config.toml
norm = "rmsnorm"
bias = "none"
init_std_down = 0.0
beta1 = 0.9
beta2 = 0.95
final_lr_fraction = 0.1
doc_mask = true
train_tokens = 172300000
dataset = "wikipedia_en"
Each number is 128 + 32 x the weight over its row's rms, rounded and kept within 0 to 255. Layers, rows and columns count from 0. Numbers have three digits each. The size before them is the row's rms in percent of the matrix's.

# layer 3 attention query, 128x160, rms 0.0682, rows 0-63, columns 40-79
115:122112110063183109127078151142161169165112092156147159142134142104207126158118203116121145154166151112102092137164167124
080:112090158123130106156109108164159213115178095118125134098197122126139056159125178146096163162173142116138114136092098121
115:136174125172157121154088106128153144091099161089103187080082148136052141116116079186158055100112126147104125126111144136
113:086091088180153102108126175078148107191109080116115140115095128132171139124124153142116152138117156075049099096219166089
102:173130217100115143131138169214101161085161167136120055165166164137127133132130159084128110132136143178120135150092109094
096:152138143068068122120154159169081166131188132177182054199179172161185122107132110106165155155157163152128142154103114095
106:137123092130118154137140158139117107122155147115140093101171097132175097114137075129142161117161142092156086115138160100
102:129113094179162147122143138079165135145048094124101126161141095124131135157088141168069089141143119041129123128126116177
100:105129099175147091116105145113160168109104107151150168130136176111081166164097191122104121143104104109099141139182119159
107:100119117141126113169122160162141129102133146153152119141109156110112072107093177127093129150139098101122147142147127152
088:134115154063112158119180108187132160116147184167137104096153167150181122107130126104144150101140143170154087161124127135
093:166133156094079184146151135171120105180187177108098144150086121098160124115183136092203148119120167179135124174143108112
100:129142100144175155137097114107123147133114122176165141164070154103116090113118143166103138159132104125127145150172106147
099:127133144174100065136112110094132158126164106092118161098101132148149173098069097110158161108165090131122116147146128127
097:112144097142160138151067128158174120093083089118187145130095184128120123144109163157111097125135172122100128091186155154
099:161114102157192090096141178138140139074063093187125102153141105124108121106108092137064090144096127091134190093175120155
117:120099110180114059105166155120140127146132082118143143115153138160107145111083133118159136184120125107064149116115049138
118:140101095086128125085126158048123148114091125144152129155142111101132109137150137160089081140076115129175180141172127116
111:106121099160090155153112074119138113097100142081175117146043148120116120164124115124151081158154122140139085159132154125
125:151112057106172190168114109097113100162088092178166123174164161110147091167128130171139137156106128111090158106153093135
095:158125111097104182101150127085103091094137138114175078108137067126044141149121102113128115112148157115168104144093105120
123:157133100122156144092121139108152076126086053146151124166123173127173111158140158150100111109115167060107137124148140147
116:106135147139155113139134096098102136119148107177140044139071117204105146133148127129095142091077091127108141145135096062
122:086112178087086106170158131161113146106157175106116152019111138126120139088132078087126124137163128162151122149084163124
132:131169166135073157160124148233115103106170183076101193121123125140157121112169155082109128120180083198145048173099139152
108:118107182072116087105159079112112095147120136146148175111129125121079087116090131112187081118053138124097171156088155142
097:102097092132097094129158090024136098138102128106194157087130099116066125158098160150131127115115137156151148079112171137
100:132148158136137172110088154166131075075106145111152096177112141115160087169138169141181140117153107141099096115175135143
108:086163109061066109151121105124103091127142131126152157047109131160090123140181138093102105116128113165143099115144167139
111:104178127131082133176152091131124084084096146133139133086121127159116102162187095070092140156155143172157134129140121116
110:151134104131152173031110178171137106130054086114169129161138140120154114166130152134114130097079162091161140149150148151
096:094162079081138120105090132078108101158104120152128143012170127160116136134153096149178147095103106169111114105146158139
128:093087106089171117175095157065154191190122107164168124108120143096186104156091199121170136145137139094089081094184177133
128:080111153074140126141088114093160162157166128160188109121117170110158089194104178100108170183144148133099091093164141111
102:121096115115139103128102157119136163151122103162165108098153175101153106148073213131097131176150167137063098135182126063
099:154092137117125105118154113195133092096122135155145079136080213151162148120145136076095177122098121108133112164123145143
103:177148147105082149113178113181070138097158147120093107189166157134085118102160066093133126112149112187169156155052119182
115:089139126104100118091158100104090099162188142144144115129132123179126171137190119101092141121113102132159114139113106162
107:119146161188138142118153148104154111131102130072128111127116147095112149115121078151109108073045146133155181116154101139
090:104088147158156021179122076114171098093095130134152157101136198170141068130090157106102133154134090140095089101154148142
098:095102147125123151154094045132161113138137174159176179086077178116105083114085191110120135149154099155056107147145115158
098:091125156101089176146131066188077104126186201077107139113099095146137128116132084108165152104122112133141086144136124119
111:096152097154174140109083134112200175144077121147147125066057108132126136122090130141131073077130132116142133095145167129
096:198119186090118136137193141179102132153166172112072107159210124150170106148131157115121100124130160133175131134054127149
101:086126169120089151175139168111097136130179158090111185088116108191137185095175061081193139125095137148134147151144079141
100:114154153106109097157122148194131112077162127111106157087209142106107130153150104100131155110119113171095090117099088101
104:108152122149149209130109103173106065163132079097160142161078164122161091121122124167146136162109104124086149127118133102
098:130144124108129148123071120124127082166130108160184200149157144165129125142091118155131090127102101096079145174142118163
091:059104128116096093104150116121139087079160118097093093092099049122084134137102102052142117108147155149162141152119104085
103:134174179122104151152126143150121139073146151063158132142122178117113129109171104133145133129154127165161092185138151120
102:165169158114157150115131131218156090106143159124123193094108164130137128105121173105116081116166154181128080136085163139
110:171142065183108104112127130110179141128115164084147145117067191140137160153074145138189062116115134120156107130174152180
108:158129140196185076154129128126148142134184162118132089198145131118125153112151108124110175147122100083134163088104086139
113:096092133166135093112101135116145174162119163165046155099120115156126125119116094113089150120175111104118179091128179146
106:102097197114167130154110126169104184167176121141072146111135177108119120106080185151129172158081118100091184170069120145
098:131083108150132103124097087115164132110129096128133148137066112105112136122084125171098100142111145060157139099100100107
102:146120118214176115153095076155143140103156156127099168125155109089149108110128114128129129123188107088117044151162118191
114:111104163128102151151183093061096088120136114159169160105175097155112130155078133105133131109121161125131156127165168103
138:163136142159150104102113133150131151133145133147120125161161172091187114079171109195118150155139089114133083139175098140
115:129147121171159087163112089126164112141122113174117121109151111136144117079141113120133114103160165106093169105150141151
122:070107131140181110136089174154124122199161187122096154092146115138136127119137108104116114140100095126079123154116122145
109:144094087118106093142156075022124192128130114178161105096159114085112128169108095159129164148152145063195120116172139155
113:108129136128142152117056127223124118153148147152115128152124173106162111108185174145131129185159086106101062133169114170
126:136135123126115169142109101149129140145149171171144090156145127081151103117227141099122109156169118087119080129146108168
# layer 3 attention key, 128x160, rms 0.0673, rows 0-63, columns 40-79
115:218165134174152079110162081091151110110138189112046125059197115093095124128117081126107134111143084165154141130101138127
102:159142106130102084169137091111114080161109117117137096153096148087087099117181106135155134130117081144103081138132135104
124:097101170114069190128114082117125144137158120154157157161180142118115147136211168127127162148179109132136146117111120109
111:124087094110147133101103162161102153110060120146099166128123071144157101032117120179086128137089147083158179057100097127
096:137196146166095124145140172078157108127105132126183113141078197103154120149135073129146053141096093130146137181141108150
110:139140148137148143166161119142173123084126147100152106085117154073122063140118099137146119132182167141126133142136151093
106:129103147116118152143115133203160122139115154160168126080100113086127182151104141152121172102174146151102154145183081086
117:086076083136205168094106085139093166105078054149097160177152086126161082088131138150143139137109118129144176088132087176
102:080146105123159130120114143101075125109085095106123129144137104131158091130134150177087116130128110119190193098126106184
111:116159120179084087113208183095067098162114132106160161149165153138169145137132104121095084123125088080157165130138149134
092:087142124085148098142071130155159106124164084051158127112151146053108108147118164130141116102102220151097070160152145083
109:166106159108137121108125099128223133131177159146136144086083129134097116132096127071173180096130126173077085155128178067
102:168189108141100179138135109099077113168166121141173135168121135162141074167154164123085062119113092105133105125126137167
114:115130104100122170155136153157183174162118181125120073142156170145128166160157116074149179140145130069143097144155153100
097:131135099113154117105123131169116129136059106146165155113130084140199097109077105128144063102120101123187191100097100121
112:157130080153094131124131170111097171169120112096152158189177122126097108177129129097042119128143112069154145097126105154
099:145147109121134125148116171136165138154108177143122129205140164181144115152166157125148113119204118106074063104151133163
108:156157063130114190157175113093114120153103119121138129124105181149068138146187142167085109129119146152155120133120120118
126:122080064082116130141076082159131163139089149073169142117083089081108144114148157105129084165081069130245152127146135099
120:157137084192130191084162152157128108166109136116142130161128161158106116140150172181110106102070127159122162112133130090
103:139152126061112181175149061095119124172118115124121126087129123104116106101155129083091106125106135159113095107108157139
091:132104128129164167109168114134186096158133127144171163131110155125164066180162123181107102065129086155127159149133109138
109:162104093150114100086132093117110123147130165163073192112106147131140141108159125137102186171055095169130141197131101098
096:126080135101147131158081131129134122107121105167069139154167086123159111089068126131099104157106183105142186096089120153
101:082088183071153104146083111112086119084103125154149118137146100077230066136050123124138175113100143126110146114075132153
110:105105078176184083088114150100160117111147122120123090147090102186097120118163099121104124106151117095141151096139156120
120:139114111070146144112140124154120098133134107086117153102145150117124166120099110077127129129077127151177144117078131207
102:085148148146138079106159131133156091127149178162098175174067065153160139130100100079101172094084099158066124125124146121
104:142107151074112171150148100096094128146079108164090172092157123125179113127094112133122126149055147161167171106074110150
096:133098142104127147197091096131112150136073069184115164125191103113144132109102080160117127145097135137131159137078098113
108:084169091075107186112144095142172137176168140063159082096087143109121090149147099068153128083172101123123080111127186135
101:164096114097116112085149126120149098095112087150077168075129130170125117132106131144092097184058157151179173108103132164
117:094089118088173107117084149190141163091091128136075175152144100125173094113085139179101140138155193146125163087175075115
112:135123093121128122140120125140115181093099147043051160124131082125101117131104140184096113112161217126057115116134118086
103:122159149136159117124142176108091112143101125093124148142137097110177070106124112128113114151122154141122161092088172128
098:109079112185140178079076140065143130157113098139154126139142110131168094148115137086147106101106098084137149115136069163
107:157141174083102089138186124133185089164175152108168086071093177086099147162129116102128146138138111147080062173129157095
101:124143158094175167086188114205120085090116162067128063090136169118143124158122117140150081136135139178074103154135124084
106:107113074113103168119123083140150139137145134168166143136112105106139092083183181101122182141123161151121156081181164082
094:137165105174130109119137198092095151133075115086104142157157142152134140162128143143152084111123070111181162134153128123
099:110118161165101088125129148096102098160127108065145156160159126145129125160139120139127081129113101110149129163104079121
102:110181140145074160173175123103141149189154154155194110122111137128121123134136147069192139131153111169089076168154169097
112:121119121104160124104143146138132143099059054157093110109127090118159126105138064185112131157110146143151174080082095130
086:125130131129094131184159066089108151090134130141113102053179180050163145114112126145140207156138194136086149118171172070
095:122107121144090156180106087115159132165166164123162140141067170152069162177111138094177081151120160179085047163126171118
093:134148109099096074131085153142120131084100148095148135115113115089121132120113142095140199154172177134114058120122200108
103:178119163166154117124152130116083080145161187186187160133087163141147121106091172156155091114070120131118126108131118143
094:154119113148139211118205149170114128145103122121122164133085151165112096176102109134127086121126139144169160117120120117
115:160149134102098095114049152228149130110104121091118139084127107106132110111108126098132164134168169111182077129154134109
119:128138186072139164161165094093136098111152135096139133053083164098130174128084133140142122121078147108093174120141173112
087:126086198112204098116120134079148123145142122172170170128133080065170077094129150123109098082080148108117184137129173175
095:119130102102093160127133118174165143153108199119133100167067139100164104164187138112120165127149108094174086103156165120
104:070159092121069120166129107133095118122144167141138111185122205131142089164136144125115167194185115152077085099142141102
137:082103140124098085115120135103181126085142145132113114118084140108123150125146132106166124129178122102143136115172182100
111:163132119169135117128141143107089144126176076092166151113087167172099151154109183128143091122179152107103083198153102151
132:183083070136149152149076111140126156200091100125164151170164152162132150141134161160138068134111106119149132133121116147
134:126138110117135067161132138074145146146077091174097140227126117150133108153139096155103078128132128068116160095137100105
104:135084078097123159155111112159103119159108118079103123055178167086166119092098129128119129191085154137225139139106169157
107:113192125191102093131146118131140115163112164168162143151117160124118116123173179132149141142147118120061063115181151098
107:127155066110132097118138165159136125133103100167085122135180174131161082172172122112100115187143131097164103130177142092
114:145109097191134094174114194086096172130073085152101128146128136191077170136154154158173068144175177108125158136185147106
118:158146078065118197159147106160136147140061096086137146117171132103117155116143155153129056170108119096145138095112121102
107:118178153185132096140148171093165107161123122197173132165084109150109117098187152154144125121155129155040094162174136076
119:111181082156131155200162100110116136141054092193093109134153153115115117126212154156114065153174125157076129166172106066
# layer 3 attention value, 128x160, rms 0.0433, rows 0-13, columns 40-79
110:182141136121082124169101141129195119169159120132081155106160194158148156196114112167121112140170146155117092038117138156
112:127095159144145082076171208074132111142127136099136182120132115097097163147166126098104086232167124138141138092154137111
105:109163170142138100122179141187076141130111114157169188123117093101131085112171196097161141102073070101084140183136126166
114:066127099159122175091100160096130110114170147060149109158160142093140067129127045133149114126137066113114152151163175123
114:120102155127169116105171125129091111074114136154165075194122149124180025139136096105088143120154052136150099110074182096
100:140142122126134135150176073128157135095098083084130110163129140130187111177112143101110112144173118141162112087177151141
097:104150145108085180091130108122129080130123091132154188097109135129121105175130110155143078123118148059106147157149116145
099:155152118143095159104149162104134073129165100186086195098135090165118136112124160079150144154080108117115185118134148113
109:085177094147141125111161061152116126118181141103092123148089115188171143180163126085166117082060152087107109094096160133
121:128105102118131198190128070111128082123102143121081207154066107121160089154126124097091129124160169150118117120170063140
110:088132110125145072117127170108151089122115104163130110144096147138093116076105106178136112160109149080121184096144212117
103:106058129086137113146087154190131116121063144123130149131108089217151141145104076155079105150142129146148177130125171162
110:159117142164138117080207210096159065112143142098113142081108139232114091209167109177112122105123108121131091191134152120
108:116134065166118168103101139050104088164143117129097179139114148151137115188150113137152079153101105119114142134132189133
# layer 3 attention output (transposed), 128x160, rms 0.0402, rows 0-13, columns 40-79
113:109124131082145176093132220052064092141178119152143137083082141139122139111151113112110112135100137075115122129119120096
118:063151129174159182093116106151163162130127133116114136159118197096154116094051114142098119122122203110102189131131092120
108:122179146135139152139089102084106105127149115095077116161105143126138083108137157110124146136162141119146090149123180145
113:148077144118123083147107135153159174112145083189153116152210135170144122074084143182180091131107139125134181165167098141
110:101091124092168075155136092094098114111142156150105114177156104093095131120178162105140122140101107195129122129144095137
099:148175118137121158139109125151089110178154167217182186111151153098137112107135145100196098187132132131089083115150075177
101:132138115105056122078198185129147099109164101091107120125088146152077131148061106123099127167118149129109086117141133087
103:115158127128144199083137046101125131044185105056129106193067161095127121144062113106134148105132169104122092130083117109
113:178129102136144108175085120163126140119169125136112119205131122118188129089154144151096141127147111137112095136146125156
121:118149140146111138078178112072121061154157121133141137144129174133116147114132092173111113100088152146113117086179054124
111:115145098094087096153170119071137121101100139091104120147095134126090137166094075088106130120106121119155164147118055069
103:175149086059146113102153159099109173158166184116155123175134149136141086116130149101154150186104135158129127142095078138
114:095193098152150163108143117116163132116158113119141077176115129087154102143116127092046112191116112170102152107135121134
110:124096184122153108167164162130193156102182104131145055151181149123134133117043121146076105131107124156194187153138056113